Weights of a small GPT-style language model, trained from scratch on English Wikipedia: width 224, shifted keys.
Each number is 200 + 40 x the weight over its row's rms, rounded and kept within 0 to 999. Layers, rows and columns count from 0. The size before them is the row's rms in percent of the matrix's.

# layer 11 MLP down (transposed), 896x224, rms 0.339, rows 704-719, columns 0-223
105,248,207,224,165,237,249,210,178,183,185,198,167,210,148,172,188,173,156,267,262,195,142,256,241,144,217,152,209,210,260,143,150,241,220,169,162,221,205,177,153,182,91,249,188,250,231,256,238,206,212,155,225,119,220,204,163,224,232,245,193,201,231,202,143,226,136,116,192,192,224,142,154,186,197,160,209,222,208,164,167,176,185,197,180,212,210,142,255,210,215,212,133,247,250,193,252,209,141,195,206,87,194,209,127,232,238,192,206,170,208,193,227,258,208,159,178,267,233,268,191,214,135,286,90,208,183,191,168,216,200,134,186,153,146,231,158,192,226,149,169,216,269,199,208,161,170,207,241,239,210,138,172,270,156,229,181,202,179,206,169,202,196,278,211,148,250,201,315,190,201,241,203,240,174,255,192,261,279,222,249,234,222,200,189,201,208,160,186,139,204,181,250,178,157,150,232,198,162,279,122,202,139,233,204,165,130,203,203,165,189,255,234,228,256,221,175,228,161,177,235,184,270,242,160
100,177,188,251,187,253,213,173,238,216,195,120,235,244,164,175,150,195,215,307,208,175,220,232,234,172,204,229,199,226,206,159,205,225,170,211,229,217,259,225,147,189,209,195,181,279,183,239,237,162,152,237,225,216,178,178,255,104,205,263,234,209,201,206,211,228,149,120,209,235,276,172,130,190,182,137,212,208,246,255,257,179,124,222,195,203,296,191,259,245,154,223,210,220,211,207,242,200,107,154,170,191,223,195,233,223,305,193,267,204,195,210,214,278,239,297,199,127,218,138,197,200,144,202,107,192,192,232,190,210,298,194,262,108,152,160,183,248,159,217,204,259,208,187,191,170,200,178,246,197,176,223,182,217,221,220,148,236,223,153,217,172,165,182,263,246,160,202,194,180,172,219,163,264,187,272,110,188,275,209,174,266,225,218,251,225,171,191,196,210,193,247,176,159,185,227,241,206,257,213,216,211,215,222,144,207,228,138,157,152,186,249,266,201,145,184,210,213,195,127,120,177,204,197,219
108,244,239,271,189,184,209,243,181,170,159,249,260,218,220,212,243,162,200,126,135,184,177,229,214,236,166,206,241,179,184,219,196,168,189,121,198,191,209,215,172,179,160,163,187,196,191,217,209,221,226,211,203,240,206,215,228,271,173,136,191,167,195,166,223,225,255,220,145,187,271,202,256,214,170,207,258,192,240,196,175,201,277,271,202,188,211,235,126,135,239,166,251,147,179,163,154,200,162,206,243,253,164,217,244,254,203,263,251,129,191,246,156,204,189,228,208,164,269,206,183,230,221,254,235,247,158,184,264,255,175,227,149,164,283,190,232,291,148,204,300,273,196,113,265,241,205,196,169,240,221,173,103,242,161,202,218,194,198,226,139,154,153,233,229,173,120,223,144,179,253,146,149,208,180,208,217,201,181,150,246,281,190,228,185,224,236,161,276,200,186,227,218,186,176,151,247,176,223,209,191,132,211,238,206,229,208,225,152,213,234,117,156,133,87,175,213,166,191,194,188,216,204,171,291
080,208,222,220,288,107,263,220,199,199,174,98,268,202,210,194,217,219,207,165,183,142,180,203,252,186,254,192,170,183,243,213,195,240,203,182,242,133,228,116,250,152,176,202,225,172,230,181,147,163,185,169,221,224,248,237,208,208,234,175,187,216,183,269,166,234,250,256,164,232,186,127,172,214,263,172,243,225,156,198,241,189,231,160,143,196,225,181,199,190,228,285,162,213,208,238,182,178,273,232,229,191,194,261,154,202,223,133,272,187,232,199,155,208,192,276,247,223,197,193,193,136,104,108,188,207,263,212,225,143,222,158,263,188,206,190,279,274,122,251,236,148,237,213,227,265,255,168,261,226,225,240,149,220,226,174,175,182,262,172,269,186,225,235,196,260,223,275,216,184,120,211,214,221,170,229,198,231,196,189,212,145,216,220,237,173,188,170,146,186,214,190,207,201,158,267,271,268,204,174,253,226,226,181,234,139,154,227,131,226,208,195,197,242,242,158,187,234,237,212,147,206,247,109,169
107,201,208,227,213,233,273,184,254,223,183,251,238,228,184,194,197,237,195,270,135,204,276,207,139,169,195,225,226,253,178,201,145,200,263,149,186,205,214,237,185,214,241,201,211,190,254,189,231,148,184,242,172,133,193,154,233,201,237,190,235,174,190,229,291,215,154,70,249,232,192,197,201,193,165,211,189,217,161,181,150,108,241,206,213,197,194,211,254,168,222,170,248,159,138,145,205,168,209,226,197,129,148,225,219,188,182,187,204,176,142,143,248,198,126,165,147,186,175,178,217,231,240,180,67,254,158,140,200,159,192,185,159,200,172,205,153,204,239,157,158,183,229,198,208,134,205,227,225,175,122,137,227,271,191,237,201,168,224,176,118,216,182,154,215,261,187,251,207,262,191,169,181,146,215,238,150,248,208,181,148,186,200,176,197,214,105,194,181,197,127,191,149,169,139,272,221,223,138,208,160,188,222,291,259,188,226,169,224,169,226,306,254,257,166,136,174,198,243,174,189,168,175,141,161
102,161,255,258,173,225,154,174,207,193,209,159,184,192,213,144,209,235,203,209,218,166,233,159,206,192,135,294,170,160,187,192,211,215,149,184,177,178,179,206,172,179,115,211,195,265,178,147,264,169,237,205,171,192,149,209,242,174,153,219,227,219,154,214,204,251,272,150,221,152,130,194,270,213,251,246,126,273,166,198,246,207,234,184,195,226,209,263,181,164,164,230,201,204,204,132,95,232,148,263,213,245,223,229,225,209,160,165,115,155,152,230,245,223,192,218,208,165,192,262,228,205,178,178,91,181,187,211,259,218,209,237,180,301,177,162,249,215,180,197,234,197,195,272,197,166,223,257,244,133,178,167,198,232,135,250,209,263,257,207,171,246,175,273,159,219,146,137,208,164,251,275,168,253,168,254,210,220,121,254,146,206,235,248,184,180,212,182,201,152,165,232,215,274,161,151,195,216,207,167,173,202,224,196,198,219,265,164,137,137,170,165,193,154,222,150,224,243,87,192,164,206,193,186,196
113,153,144,180,185,159,150,175,221,208,205,262,194,197,209,180,256,218,194,153,282,195,172,214,155,206,216,200,236,170,231,286,153,255,153,150,256,260,187,214,241,238,232,251,223,249,102,186,260,145,185,245,140,257,223,224,247,271,285,210,229,206,218,249,216,167,236,180,164,186,205,193,188,170,212,215,110,175,228,80,161,192,183,249,177,122,249,217,225,225,202,182,258,212,267,194,232,195,197,229,231,123,223,172,175,248,179,201,216,273,152,248,199,222,257,195,183,183,243,182,161,169,211,252,206,175,200,149,159,196,213,174,211,178,238,213,244,247,192,117,186,258,234,204,192,213,132,210,176,193,166,172,233,233,221,253,240,174,218,207,160,140,203,173,315,225,171,218,109,184,228,262,186,294,230,193,213,197,154,228,240,173,144,185,170,173,209,196,250,221,193,174,151,294,204,218,213,302,251,251,246,169,198,213,223,213,181,138,245,182,198,282,207,219,258,138,216,205,190,240,191,241,215,169,230
092,233,195,173,166,175,194,201,131,207,202,216,199,229,236,162,238,188,222,157,197,226,166,269,177,172,104,161,261,193,182,252,194,225,192,164,193,188,221,257,238,241,259,170,171,264,315,254,177,173,207,176,201,211,188,218,294,191,233,147,202,205,225,169,198,187,217,165,221,249,215,250,179,162,192,279,220,219,156,157,145,231,260,156,168,175,260,186,204,229,154,218,128,215,206,245,180,213,253,225,186,227,179,185,172,182,231,211,190,191,181,176,135,172,205,111,224,158,199,191,210,285,246,142,71,173,225,230,247,243,277,132,163,189,240,204,150,241,218,177,212,154,273,148,147,204,129,196,196,252,203,192,177,270,261,188,137,185,286,160,192,252,273,168,190,192,208,147,244,265,148,216,168,156,244,250,211,211,85,208,255,181,154,155,160,171,201,237,148,161,152,179,205,181,214,208,193,193,250,182,165,130,256,211,219,233,171,142,184,166,148,268,203,246,244,184,196,177,184,257,185,179,187,202,212
103,201,199,207,288,230,231,211,188,190,229,118,160,172,190,150,199,190,254,156,171,154,175,221,183,173,225,126,199,177,173,166,152,191,168,222,282,183,273,193,195,194,192,253,148,180,169,204,244,235,189,227,134,181,183,223,181,135,156,122,203,168,209,142,134,176,170,205,232,248,161,161,205,217,197,197,164,232,200,180,221,200,284,221,291,285,198,238,263,143,169,170,214,189,257,240,165,151,174,169,177,250,157,167,227,249,238,232,212,203,238,164,241,195,153,198,168,171,280,168,186,252,229,201,226,190,153,114,117,153,131,260,198,227,145,198,171,221,151,149,200,292,231,180,214,186,197,255,181,217,240,155,157,225,222,176,197,179,275,137,167,174,175,138,241,202,156,250,218,195,208,216,168,126,197,201,290,164,247,183,206,121,263,191,176,257,189,153,203,168,178,218,192,226,158,239,192,194,225,275,292,265,199,272,221,186,223,225,246,148,164,246,205,197,278,248,176,227,238,232,192,206,215,194,283
106,188,221,186,222,252,235,191,203,239,207,250,140,207,173,138,216,178,148,92,183,256,220,198,310,182,195,155,208,118,210,182,205,223,134,179,236,202,246,226,173,239,188,198,235,207,110,161,174,239,212,233,175,237,187,220,207,216,263,198,220,283,137,126,171,186,130,155,207,255,199,198,236,219,157,209,142,161,199,179,188,212,256,235,197,206,220,275,167,186,137,189,224,235,250,179,196,144,246,205,201,160,208,252,219,251,132,198,147,114,195,177,176,213,218,208,260,230,169,231,132,210,211,275,197,172,246,116,181,198,218,196,220,226,259,209,198,194,226,220,224,248,170,213,262,237,205,190,156,246,222,239,216,253,173,195,251,267,232,194,145,249,237,179,235,248,176,207,179,195,201,253,143,149,174,219,267,276,278,241,141,163,107,156,209,253,222,150,280,200,228,229,143,266,199,239,217,214,226,210,257,207,280,208,183,186,182,163,136,178,201,234,132,237,180,124,187,190,258,210,147,172,206,245,246
101,207,234,186,192,208,200,180,266,221,162,230,219,186,263,175,271,246,191,203,156,212,221,193,241,236,190,206,179,139,197,293,229,178,164,251,148,229,206,180,237,147,231,174,161,215,154,193,227,145,150,260,177,232,161,230,195,171,232,202,146,142,153,258,132,173,261,182,208,159,274,103,96,237,184,184,235,182,165,197,178,231,201,225,163,217,205,196,260,217,229,171,192,212,180,122,232,229,259,139,219,161,149,153,146,222,232,260,246,198,247,178,256,222,244,230,166,235,205,193,198,183,242,217,153,199,148,247,208,208,177,255,185,240,124,155,206,291,212,212,164,234,176,212,164,206,237,155,142,195,81,242,203,209,218,167,151,161,190,206,182,206,186,203,167,171,219,136,111,174,248,161,175,172,175,261,230,206,224,183,239,333,191,151,173,174,157,234,232,211,165,194,237,256,160,177,209,187,146,239,197,274,237,195,153,178,275,220,304,183,221,239,170,271,180,161,153,219,201,177,193,132,200,230,222
105,185,151,244,217,196,232,277,249,256,161,207,127,186,247,146,169,191,171,184,173,127,195,169,240,199,288,182,276,289,248,185,190,151,175,142,206,201,194,193,172,155,183,186,175,239,177,168,211,172,184,221,180,191,142,215,213,137,219,143,271,267,195,182,137,252,164,226,231,226,148,251,201,100,158,211,99,205,202,161,249,207,228,258,198,175,227,181,182,236,272,165,185,154,214,305,204,122,277,189,246,171,187,238,226,170,211,257,243,216,183,195,232,197,169,137,187,219,234,162,154,188,207,204,153,248,211,140,185,173,178,143,181,183,202,196,202,214,182,211,185,189,170,229,216,142,174,232,191,192,173,287,195,244,177,229,205,217,149,292,162,244,211,243,196,193,175,201,105,179,167,236,181,213,245,243,256,248,185,236,238,296,169,183,187,187,211,178,315,212,135,185,254,160,195,163,225,161,170,239,217,236,302,168,194,219,227,146,185,160,180,194,147,269,214,183,182,186,235,162,248,139,214,217,198
103,161,213,161,117,192,152,230,190,211,143,192,240,198,270,210,184,208,215,158,230,203,231,273,200,203,232,242,224,198,173,165,218,212,242,197,243,203,156,185,181,241,117,193,255,201,200,199,224,204,255,142,186,293,190,198,153,227,222,186,255,239,192,201,288,137,263,165,157,192,183,207,204,207,155,204,177,211,195,210,237,149,155,243,245,187,210,329,187,186,234,209,208,232,170,186,216,264,151,234,115,202,198,278,148,240,220,174,219,249,208,206,164,170,250,142,265,183,143,214,240,240,205,212,154,191,134,126,222,227,165,241,199,307,232,209,191,201,202,148,141,256,221,258,199,106,185,210,139,212,142,231,116,204,189,123,183,226,251,279,191,205,130,188,177,197,142,245,220,219,205,218,236,233,236,183,172,197,249,190,182,230,234,205,169,167,163,220,142,225,152,189,280,271,206,213,186,196,263,212,206,198,142,170,246,218,187,189,226,255,276,97,191,216,185,157,217,140,228,245,228,200,271,232,252
101,176,208,147,201,184,154,222,203,220,216,164,149,194,160,197,247,203,175,238,207,200,229,181,184,255,217,144,248,169,281,224,214,207,209,226,207,148,167,214,211,216,160,162,188,123,212,197,232,229,231,234,217,140,180,158,206,185,218,221,190,208,245,198,196,244,199,135,175,304,167,249,127,164,261,212,202,109,248,156,143,211,186,165,197,125,242,147,189,263,160,200,218,229,207,203,253,192,220,161,197,231,140,249,240,148,265,162,184,203,242,187,155,176,168,190,229,226,184,224,187,201,189,110,146,269,56,167,250,211,196,205,195,186,195,200,218,200,245,180,240,221,210,218,200,235,213,153,233,152,191,211,194,205,176,268,196,208,208,190,178,162,175,229,141,192,148,223,208,216,220,187,246,86,223,245,171,241,114,235,128,196,216,178,238,248,177,285,202,90,153,203,243,295,100,230,246,145,152,191,168,125,220,195,136,209,206,78,262,182,215,178,211,226,239,189,258,213,208,170,193,215,162,213,201
086,234,208,191,188,198,166,197,246,171,169,145,203,246,178,212,218,229,167,211,236,190,180,221,260,268,223,199,255,237,189,197,196,195,116,110,163,252,161,173,247,265,195,225,185,192,278,247,216,191,250,149,131,166,105,135,177,219,271,150,229,240,232,116,183,167,230,180,90,173,267,217,248,266,179,200,237,195,147,134,228,181,201,189,143,239,235,146,129,295,207,163,199,182,181,226,267,171,183,160,200,171,189,257,154,224,185,227,217,203,180,104,247,207,187,118,199,219,246,235,157,178,159,240,83,204,216,203,195,228,216,123,128,222,175,184,216,213,197,125,231,236,142,178,200,228,244,174,160,255,181,136,220,268,208,208,190,207,178,177,202,161,186,229,203,160,205,237,193,298,217,235,248,197,272,167,228,249,258,170,247,259,148,228,209,184,154,185,279,205,191,225,162,228,221,220,186,229,202,273,202,189,209,210,217,210,171,187,211,136,244,224,176,241,249,186,216,256,253,170,210,208,222,187,210
099,187,270,206,236,284,195,251,258,233,210,198,213,242,273,195,216,200,230,227,206,187,245,251,162,214,212,193,252,255,224,162,184,237,207,165,218,207,230,164,256,281,241,127,220,158,276,243,200,154,175,191,190,158,233,190,219,258,232,181,226,191,188,199,198,204,252,197,202,177,209,228,220,239,220,269,196,157,220,166,148,200,198,241,165,119,184,211,194,161,255,236,173,172,191,195,232,216,170,136,214,278,208,192,250,216,161,117,194,159,200,139,174,148,193,171,132,192,245,262,162,232,227,208,118,233,196,171,247,152,265,195,238,216,159,234,239,215,188,189,138,225,209,105,160,215,215,190,131,223,175,217,181,217,166,169,144,120,276,186,133,225,121,210,232,160,185,199,225,217,165,132,230,229,230,221,158,299,238,178,260,244,202,226,177,210,201,209,199,192,68,220,131,132,229,169,141,240,214,230,130,177,199,181,244,300,203,207,286,201,221,181,117,204,271,156,209,222,189,226,244,233,192,215,214
# layer 11 MLP up, 896x224, rms 0.166, rows 705-719, columns 0-223
095,196,202,228,158,219,242,237,184,114,218,144,200,251,219,251,232,129,188,190,245,236,345,206,217,275,244,210,228,239,179,272,158,155,214,286,152,184,237,241,155,167,187,170,266,194,137,197,194,202,203,197,246,196,200,288,203,191,122,200,211,194,178,153,269,200,172,210,151,239,202,151,221,204,243,203,270,185,175,158,244,192,108,193,171,175,198,142,244,186,240,198,226,187,130,195,183,201,219,145,235,175,223,155,149,196,130,246,195,234,240,204,180,247,215,192,161,206,164,193,182,216,192,191,231,173,216,170,156,211,164,226,292,222,232,187,247,204,177,156,188,268,125,228,153,191,215,171,213,239,210,150,223,276,179,213,162,213,214,157,198,206,212,172,245,290,125,171,166,166,136,272,164,209,158,153,220,156,229,226,176,168,153,249,227,205,273,207,197,175,218,182,140,143,185,172,202,218,172,213,152,145,217,224,258,247,187,194,178,161,215,314,257,224,166,220,290,179,236,198,170,189,218,189,99
114,248,225,204,216,200,211,250,150,210,206,192,217,150,195,269,206,180,145,139,192,186,196,223,242,188,179,153,263,164,142,151,171,160,238,150,233,209,224,215,133,249,180,176,173,173,215,80,204,188,186,209,250,161,201,218,110,203,213,247,222,139,135,232,144,174,194,208,213,206,179,189,260,217,183,165,285,231,185,163,219,229,202,235,255,151,222,129,201,219,196,224,173,258,258,253,215,128,226,211,271,230,172,248,157,166,206,235,204,228,142,206,199,210,175,192,225,244,200,174,152,309,155,255,229,216,237,232,217,226,183,169,278,245,248,158,283,195,161,151,283,241,218,207,199,221,274,261,249,255,156,213,202,186,278,206,176,243,205,154,237,251,245,176,155,255,190,152,119,191,205,205,164,186,128,191,231,180,160,207,229,156,172,184,174,304,177,217,178,250,236,163,125,189,214,163,172,236,154,190,161,164,260,214,254,196,195,156,232,181,111,183,252,158,250,171,124,251,228,192,206,179,171,185,165
063,122,190,146,139,278,193,182,215,173,258,268,217,185,135,151,201,246,261,260,266,167,187,211,194,212,175,228,218,212,182,150,154,265,201,261,195,241,215,179,192,242,270,180,160,220,209,211,167,209,245,221,199,194,123,187,203,200,146,221,257,136,214,165,212,186,168,213,249,203,145,174,208,226,175,220,140,185,214,263,182,220,224,249,281,192,177,211,183,197,138,173,245,168,186,119,288,188,163,137,168,199,207,155,255,182,176,222,151,143,212,192,195,162,218,188,141,241,153,167,187,194,253,214,254,194,127,156,192,254,222,248,114,193,207,192,199,22,182,173,221,165,184,217,227,123,156,187,137,176,166,198,227,210,199,218,252,176,112,220,165,205,172,188,128,174,225,212,157,207,209,174,177,153,234,170,242,213,209,215,223,204,194,206,163,226,181,203,221,190,179,213,121,191,294,199,116,129,213,240,193,182,253,269,168,217,216,180,206,164,211,228,281,226,178,245,180,218,167,215,270,239,181,282,219
112,207,148,240,236,227,240,234,143,142,250,156,135,213,209,218,283,202,221,229,177,179,177,221,198,203,210,156,238,198,193,201,198,208,153,208,159,202,270,168,197,271,275,218,256,195,160,198,239,133,242,173,220,209,217,207,222,209,185,181,170,162,221,222,191,231,208,265,125,209,253,221,257,234,190,161,194,189,163,248,227,161,220,204,159,211,220,191,152,201,222,171,135,139,181,145,216,206,204,183,142,182,168,250,209,220,173,168,146,223,140,144,233,193,170,256,201,208,106,187,223,144,178,259,270,160,217,201,166,175,140,203,111,232,221,140,195,245,176,178,172,183,223,252,238,202,174,183,141,203,151,153,109,192,177,189,179,139,205,149,196,153,225,168,153,110,251,232,194,206,181,179,240,198,172,187,223,295,199,154,177,101,209,161,253,184,174,117,220,280,170,258,167,163,149,150,156,118,213,182,159,176,252,208,109,226,210,299,196,228,188,235,121,191,149,179,241,214,211,195,188,268,149,268,248
100,213,188,217,259,176,212,208,161,166,222,130,220,195,221,203,254,216,211,281,193,208,242,153,141,200,264,134,213,126,217,166,207,255,164,224,246,170,244,144,225,220,90,224,229,210,145,162,270,226,224,212,273,160,183,142,260,231,181,231,192,295,223,195,281,147,248,213,217,169,157,156,97,229,269,202,144,241,214,194,252,200,180,189,250,168,125,239,176,147,179,184,220,141,172,132,218,263,197,251,186,197,169,110,147,213,180,223,169,216,206,273,227,231,249,263,189,216,165,189,131,195,218,188,141,218,247,170,243,136,163,214,192,228,185,209,173,209,138,193,176,200,173,227,202,239,277,167,240,151,111,185,250,224,137,226,125,157,174,179,210,276,259,214,157,188,170,145,267,194,200,192,166,154,198,224,228,209,211,246,197,189,196,183,176,131,205,170,158,271,238,229,134,191,164,188,189,240,253,200,200,204,208,198,253,180,261,166,179,180,202,237,255,193,157,255,240,236,187,218,220,197,170,160,143
112,226,243,191,275,187,203,221,176,187,213,253,212,223,148,168,190,254,185,180,252,221,178,169,205,153,203,220,263,189,269,186,209,183,192,227,205,172,190,225,133,222,236,236,219,209,184,190,194,186,206,178,177,270,235,128,234,166,156,223,249,140,199,128,214,149,148,180,257,249,249,265,204,86,219,233,156,211,214,126,150,192,195,176,203,261,206,165,232,202,254,222,146,246,192,217,207,208,275,201,160,194,268,251,266,194,216,243,225,201,241,174,128,196,261,262,191,213,238,135,227,267,127,171,257,152,218,200,250,220,68,238,234,159,238,200,238,152,225,165,238,242,278,178,181,205,268,153,199,132,204,64,159,184,219,286,199,172,221,154,278,153,188,159,156,230,199,173,192,198,199,228,173,209,236,127,186,222,188,243,221,198,195,236,187,183,196,279,203,198,210,163,138,228,263,181,192,162,209,239,225,203,182,216,162,257,178,238,260,199,262,181,256,246,269,173,200,238,177,227,212,169,216,192,167
090,234,152,197,224,222,204,124,155,212,212,231,291,194,184,208,129,221,202,181,268,216,146,212,172,192,253,177,139,207,235,142,149,216,205,223,233,214,278,122,252,146,228,243,253,97,312,149,91,297,178,191,164,197,273,177,185,166,208,235,242,221,155,98,182,171,213,135,244,193,199,233,210,200,222,182,225,226,116,154,260,223,208,207,196,257,244,227,210,179,197,217,84,203,245,179,210,210,190,196,165,137,118,209,215,242,191,133,111,181,204,220,200,197,192,167,272,208,226,196,254,277,251,232,186,137,217,159,161,247,183,208,199,228,209,172,194,154,176,206,183,195,248,175,192,258,199,177,219,225,223,156,239,194,219,146,193,233,219,148,177,258,234,168,178,157,168,238,180,186,183,200,155,218,195,195,188,190,203,222,278,200,202,223,229,214,248,165,216,137,175,227,259,177,217,234,205,202,214,164,225,119,198,244,175,219,158,140,273,163,211,194,192,196,212,236,215,198,233,287,243,181,278,205,164
108,217,266,199,202,232,154,214,138,204,193,169,185,200,191,116,200,154,204,219,292,205,119,222,173,150,190,215,127,289,153,223,217,243,183,224,148,232,330,186,148,251,199,220,162,224,142,117,192,152,257,229,238,179,219,138,216,211,211,189,184,174,259,162,275,160,193,237,192,189,114,200,253,215,237,201,208,210,134,273,162,236,223,215,200,239,120,252,178,218,167,160,223,216,228,290,169,224,237,197,279,214,237,187,169,195,209,243,222,160,184,212,176,224,219,180,203,184,170,241,175,220,178,242,211,181,182,283,116,221,216,233,154,176,209,295,231,148,235,205,158,175,212,166,149,214,196,192,251,243,232,102,153,145,176,247,159,285,250,169,215,226,142,200,242,183,286,222,268,204,108,190,218,220,176,221,167,219,178,179,182,232,222,220,159,223,211,202,194,174,206,214,143,171,215,165,211,288,222,197,247,233,190,180,203,184,155,256,158,149,133,240,162,254,168,214,251,231,166,221,210,208,192,187,228
103,107,192,187,195,217,210,207,111,228,254,156,186,191,203,199,261,170,211,150,250,184,184,178,202,227,225,226,232,194,155,220,255,202,187,178,164,223,214,185,223,211,289,234,140,225,162,199,210,154,163,172,159,270,238,233,215,220,224,98,132,295,183,212,237,204,193,194,235,249,269,246,171,201,181,282,205,207,245,250,209,226,185,194,203,201,191,191,223,197,215,169,285,121,207,205,214,213,173,203,236,184,158,204,180,174,166,163,212,138,268,247,238,268,267,280,188,217,162,161,222,154,266,234,178,98,136,247,297,220,116,226,141,206,209,209,202,204,200,269,226,238,223,198,240,191,204,192,289,323,229,188,239,177,184,234,209,164,263,197,232,191,192,151,171,134,236,165,183,205,188,203,184,228,188,187,160,176,197,240,154,178,206,205,212,193,163,241,243,205,193,183,169,240,222,179,198,154,179,182,173,166,128,214,196,278,134,254,226,170,181,277,252,178,100,220,182,293,211,217,194,206,252,144,227
089,201,150,191,168,241,207,225,130,200,218,190,221,155,247,199,241,211,183,255,183,207,174,206,302,253,154,189,231,230,245,267,154,222,220,173,170,224,147,225,210,227,228,142,199,183,109,186,218,242,213,217,234,259,223,231,143,159,243,151,190,209,200,219,200,126,261,133,159,211,199,87,265,186,206,135,202,196,150,186,172,200,161,157,216,214,212,199,141,228,93,183,152,175,178,216,124,150,186,208,258,228,183,159,148,198,155,191,222,121,250,187,242,226,188,181,220,203,166,233,209,230,176,215,248,101,238,159,210,269,129,177,222,208,216,216,259,273,234,226,166,273,211,238,227,119,212,156,73,205,190,224,238,198,211,177,251,193,188,169,222,219,134,279,176,215,184,148,282,221,108,261,156,208,192,254,199,231,212,169,187,205,165,205,207,197,177,163,170,208,273,275,172,245,180,166,196,187,220,210,167,224,242,152,231,178,239,222,181,203,137,193,205,167,188,181,171,237,195,201,144,97,183,196,182
099,194,198,155,278,108,270,228,153,189,239,223,184,181,200,193,151,227,170,219,187,119,120,255,210,232,195,223,171,217,188,210,241,167,175,237,255,173,187,133,244,186,215,241,169,191,132,202,123,235,132,142,188,204,171,194,215,139,196,224,257,239,182,192,142,228,165,176,237,181,120,204,250,168,212,218,189,181,228,183,177,176,251,188,108,155,214,174,211,222,145,120,155,127,144,216,205,195,193,258,211,218,262,225,230,217,183,210,150,204,321,164,196,134,118,163,260,189,121,181,177,166,164,211,162,240,252,278,142,253,208,270,192,226,156,214,268,226,247,183,214,159,214,157,175,151,189,272,247,230,174,150,216,193,211,210,254,164,170,134,207,255,198,175,200,229,152,240,192,268,222,188,235,237,243,196,180,200,178,182,254,218,247,257,208,225,144,169,258,243,210,192,245,289,161,183,232,231,179,239,232,155,177,226,220,186,191,163,272,199,211,217,193,133,235,182,133,173,165,205,220,164,180,137,157
108,205,238,197,228,222,238,216,112,220,174,178,242,209,218,246,200,192,241,196,203,220,238,223,255,191,162,147,194,257,149,212,272,202,216,91,233,206,261,149,239,239,207,204,208,207,180,181,167,160,274,220,147,214,250,201,129,173,228,193,137,125,177,232,254,207,211,149,172,147,262,243,168,229,183,209,239,204,261,201,290,161,122,153,273,195,240,139,198,234,177,189,159,152,234,215,150,159,165,215,246,237,134,225,210,192,224,188,184,128,257,237,139,243,186,194,203,197,200,199,183,209,177,247,218,182,189,220,156,208,267,197,214,217,151,250,266,236,246,214,184,192,254,182,286,112,155,212,258,215,206,221,190,191,166,195,224,230,253,174,159,215,163,217,178,204,217,186,224,150,247,175,216,192,184,237,221,232,190,281,200,171,139,188,216,69,159,163,179,172,228,230,170,122,149,162,160,190,225,171,129,224,188,128,192,154,216,193,117,255,161,212,177,144,202,242,250,154,249,319,251,197,226,202,194
098,247,194,160,176,230,192,219,158,152,208,180,193,285,212,135,228,147,269,176,131,117,119,201,175,224,249,186,212,245,197,164,185,194,243,183,154,170,139,200,239,227,193,190,277,193,243,134,185,214,200,215,233,141,198,179,251,210,230,205,224,223,153,196,274,228,160,279,216,200,207,203,216,179,209,168,204,325,239,247,241,223,29,202,143,144,228,214,175,198,132,193,254,180,183,232,171,187,169,197,214,242,237,212,202,199,222,231,228,221,144,298,248,216,255,153,149,211,139,115,259,186,233,148,214,179,181,222,230,200,262,290,292,224,233,254,216,205,193,202,223,190,213,215,132,141,219,163,256,240,214,193,182,185,191,257,180,309,216,203,180,222,149,233,206,181,185,236,203,172,190,214,238,186,183,143,204,247,209,242,251,217,186,232,166,284,204,161,153,164,264,200,166,216,184,220,225,174,197,191,199,213,187,174,212,153,195,179,227,159,197,178,236,186,280,223,189,196,276,242,154,239,230,168,160
081,250,147,202,231,195,239,46,173,188,176,217,244,236,242,265,147,246,162,221,206,208,191,220,186,194,214,184,187,241,169,164,210,120,128,191,249,168,197,196,223,190,209,162,197,212,164,199,102,181,154,170,145,303,207,136,230,212,177,169,211,166,193,207,237,262,194,202,204,177,164,173,115,210,269,238,203,141,173,180,277,195,186,191,157,261,200,281,212,199,156,218,184,160,209,176,298,251,223,204,249,236,138,161,179,183,246,217,208,191,193,251,138,180,199,215,195,255,182,222,145,170,153,262,182,240,194,255,248,179,230,120,223,185,162,239,238,167,171,210,279,178,222,217,135,245,164,128,187,228,262,212,192,201,203,211,195,272,145,236,219,234,233,208,127,193,213,187,196,200,180,223,170,185,283,201,273,292,226,278,180,224,187,174,249,193,194,214,171,187,173,232,241,206,155,187,160,229,198,189,224,158,209,168,253,245,190,170,227,235,237,231,125,237,256,268,234,263,211,258,259,133,211,203,217
085,116,149,186,211,207,213,278,167,240,280,227,264,216,158,157,183,242,184,209,179,126,224,179,185,239,206,198,168,180,201,241,243,180,176,177,267,210,221,143,199,195,230,188,207,226,174,219,205,139,141,125,108,168,196,118,187,240,283,193,212,167,210,236,184,220,188,196,226,247,227,190,238,192,181,211,203,92,250,253,151,252,212,261,198,143,197,244,280,204,284,205,160,225,236,261,156,178,196,241,212,255,249,146,240,297,168,176,239,254,241,192,182,153,253,197,151,151,166,186,200,280,239,216,152,213,182,206,220,266,207,182,271,213,187,156,258,210,180,196,211,147,254,249,233,186,219,169,272,295,204,166,191,152,208,213,233,145,217,225,188,151,154,196,300,192,120,185,236,180,260,202,227,219,200,240,203,186,165,173,181,212,196,165,199,196,234,245,168,255,229,209,253,249,237,212,143,249,195,229,188,210,225,162,229,228,225,262,187,194,131,232,164,210,199,228,248,209,252,186,190,176,209,300,273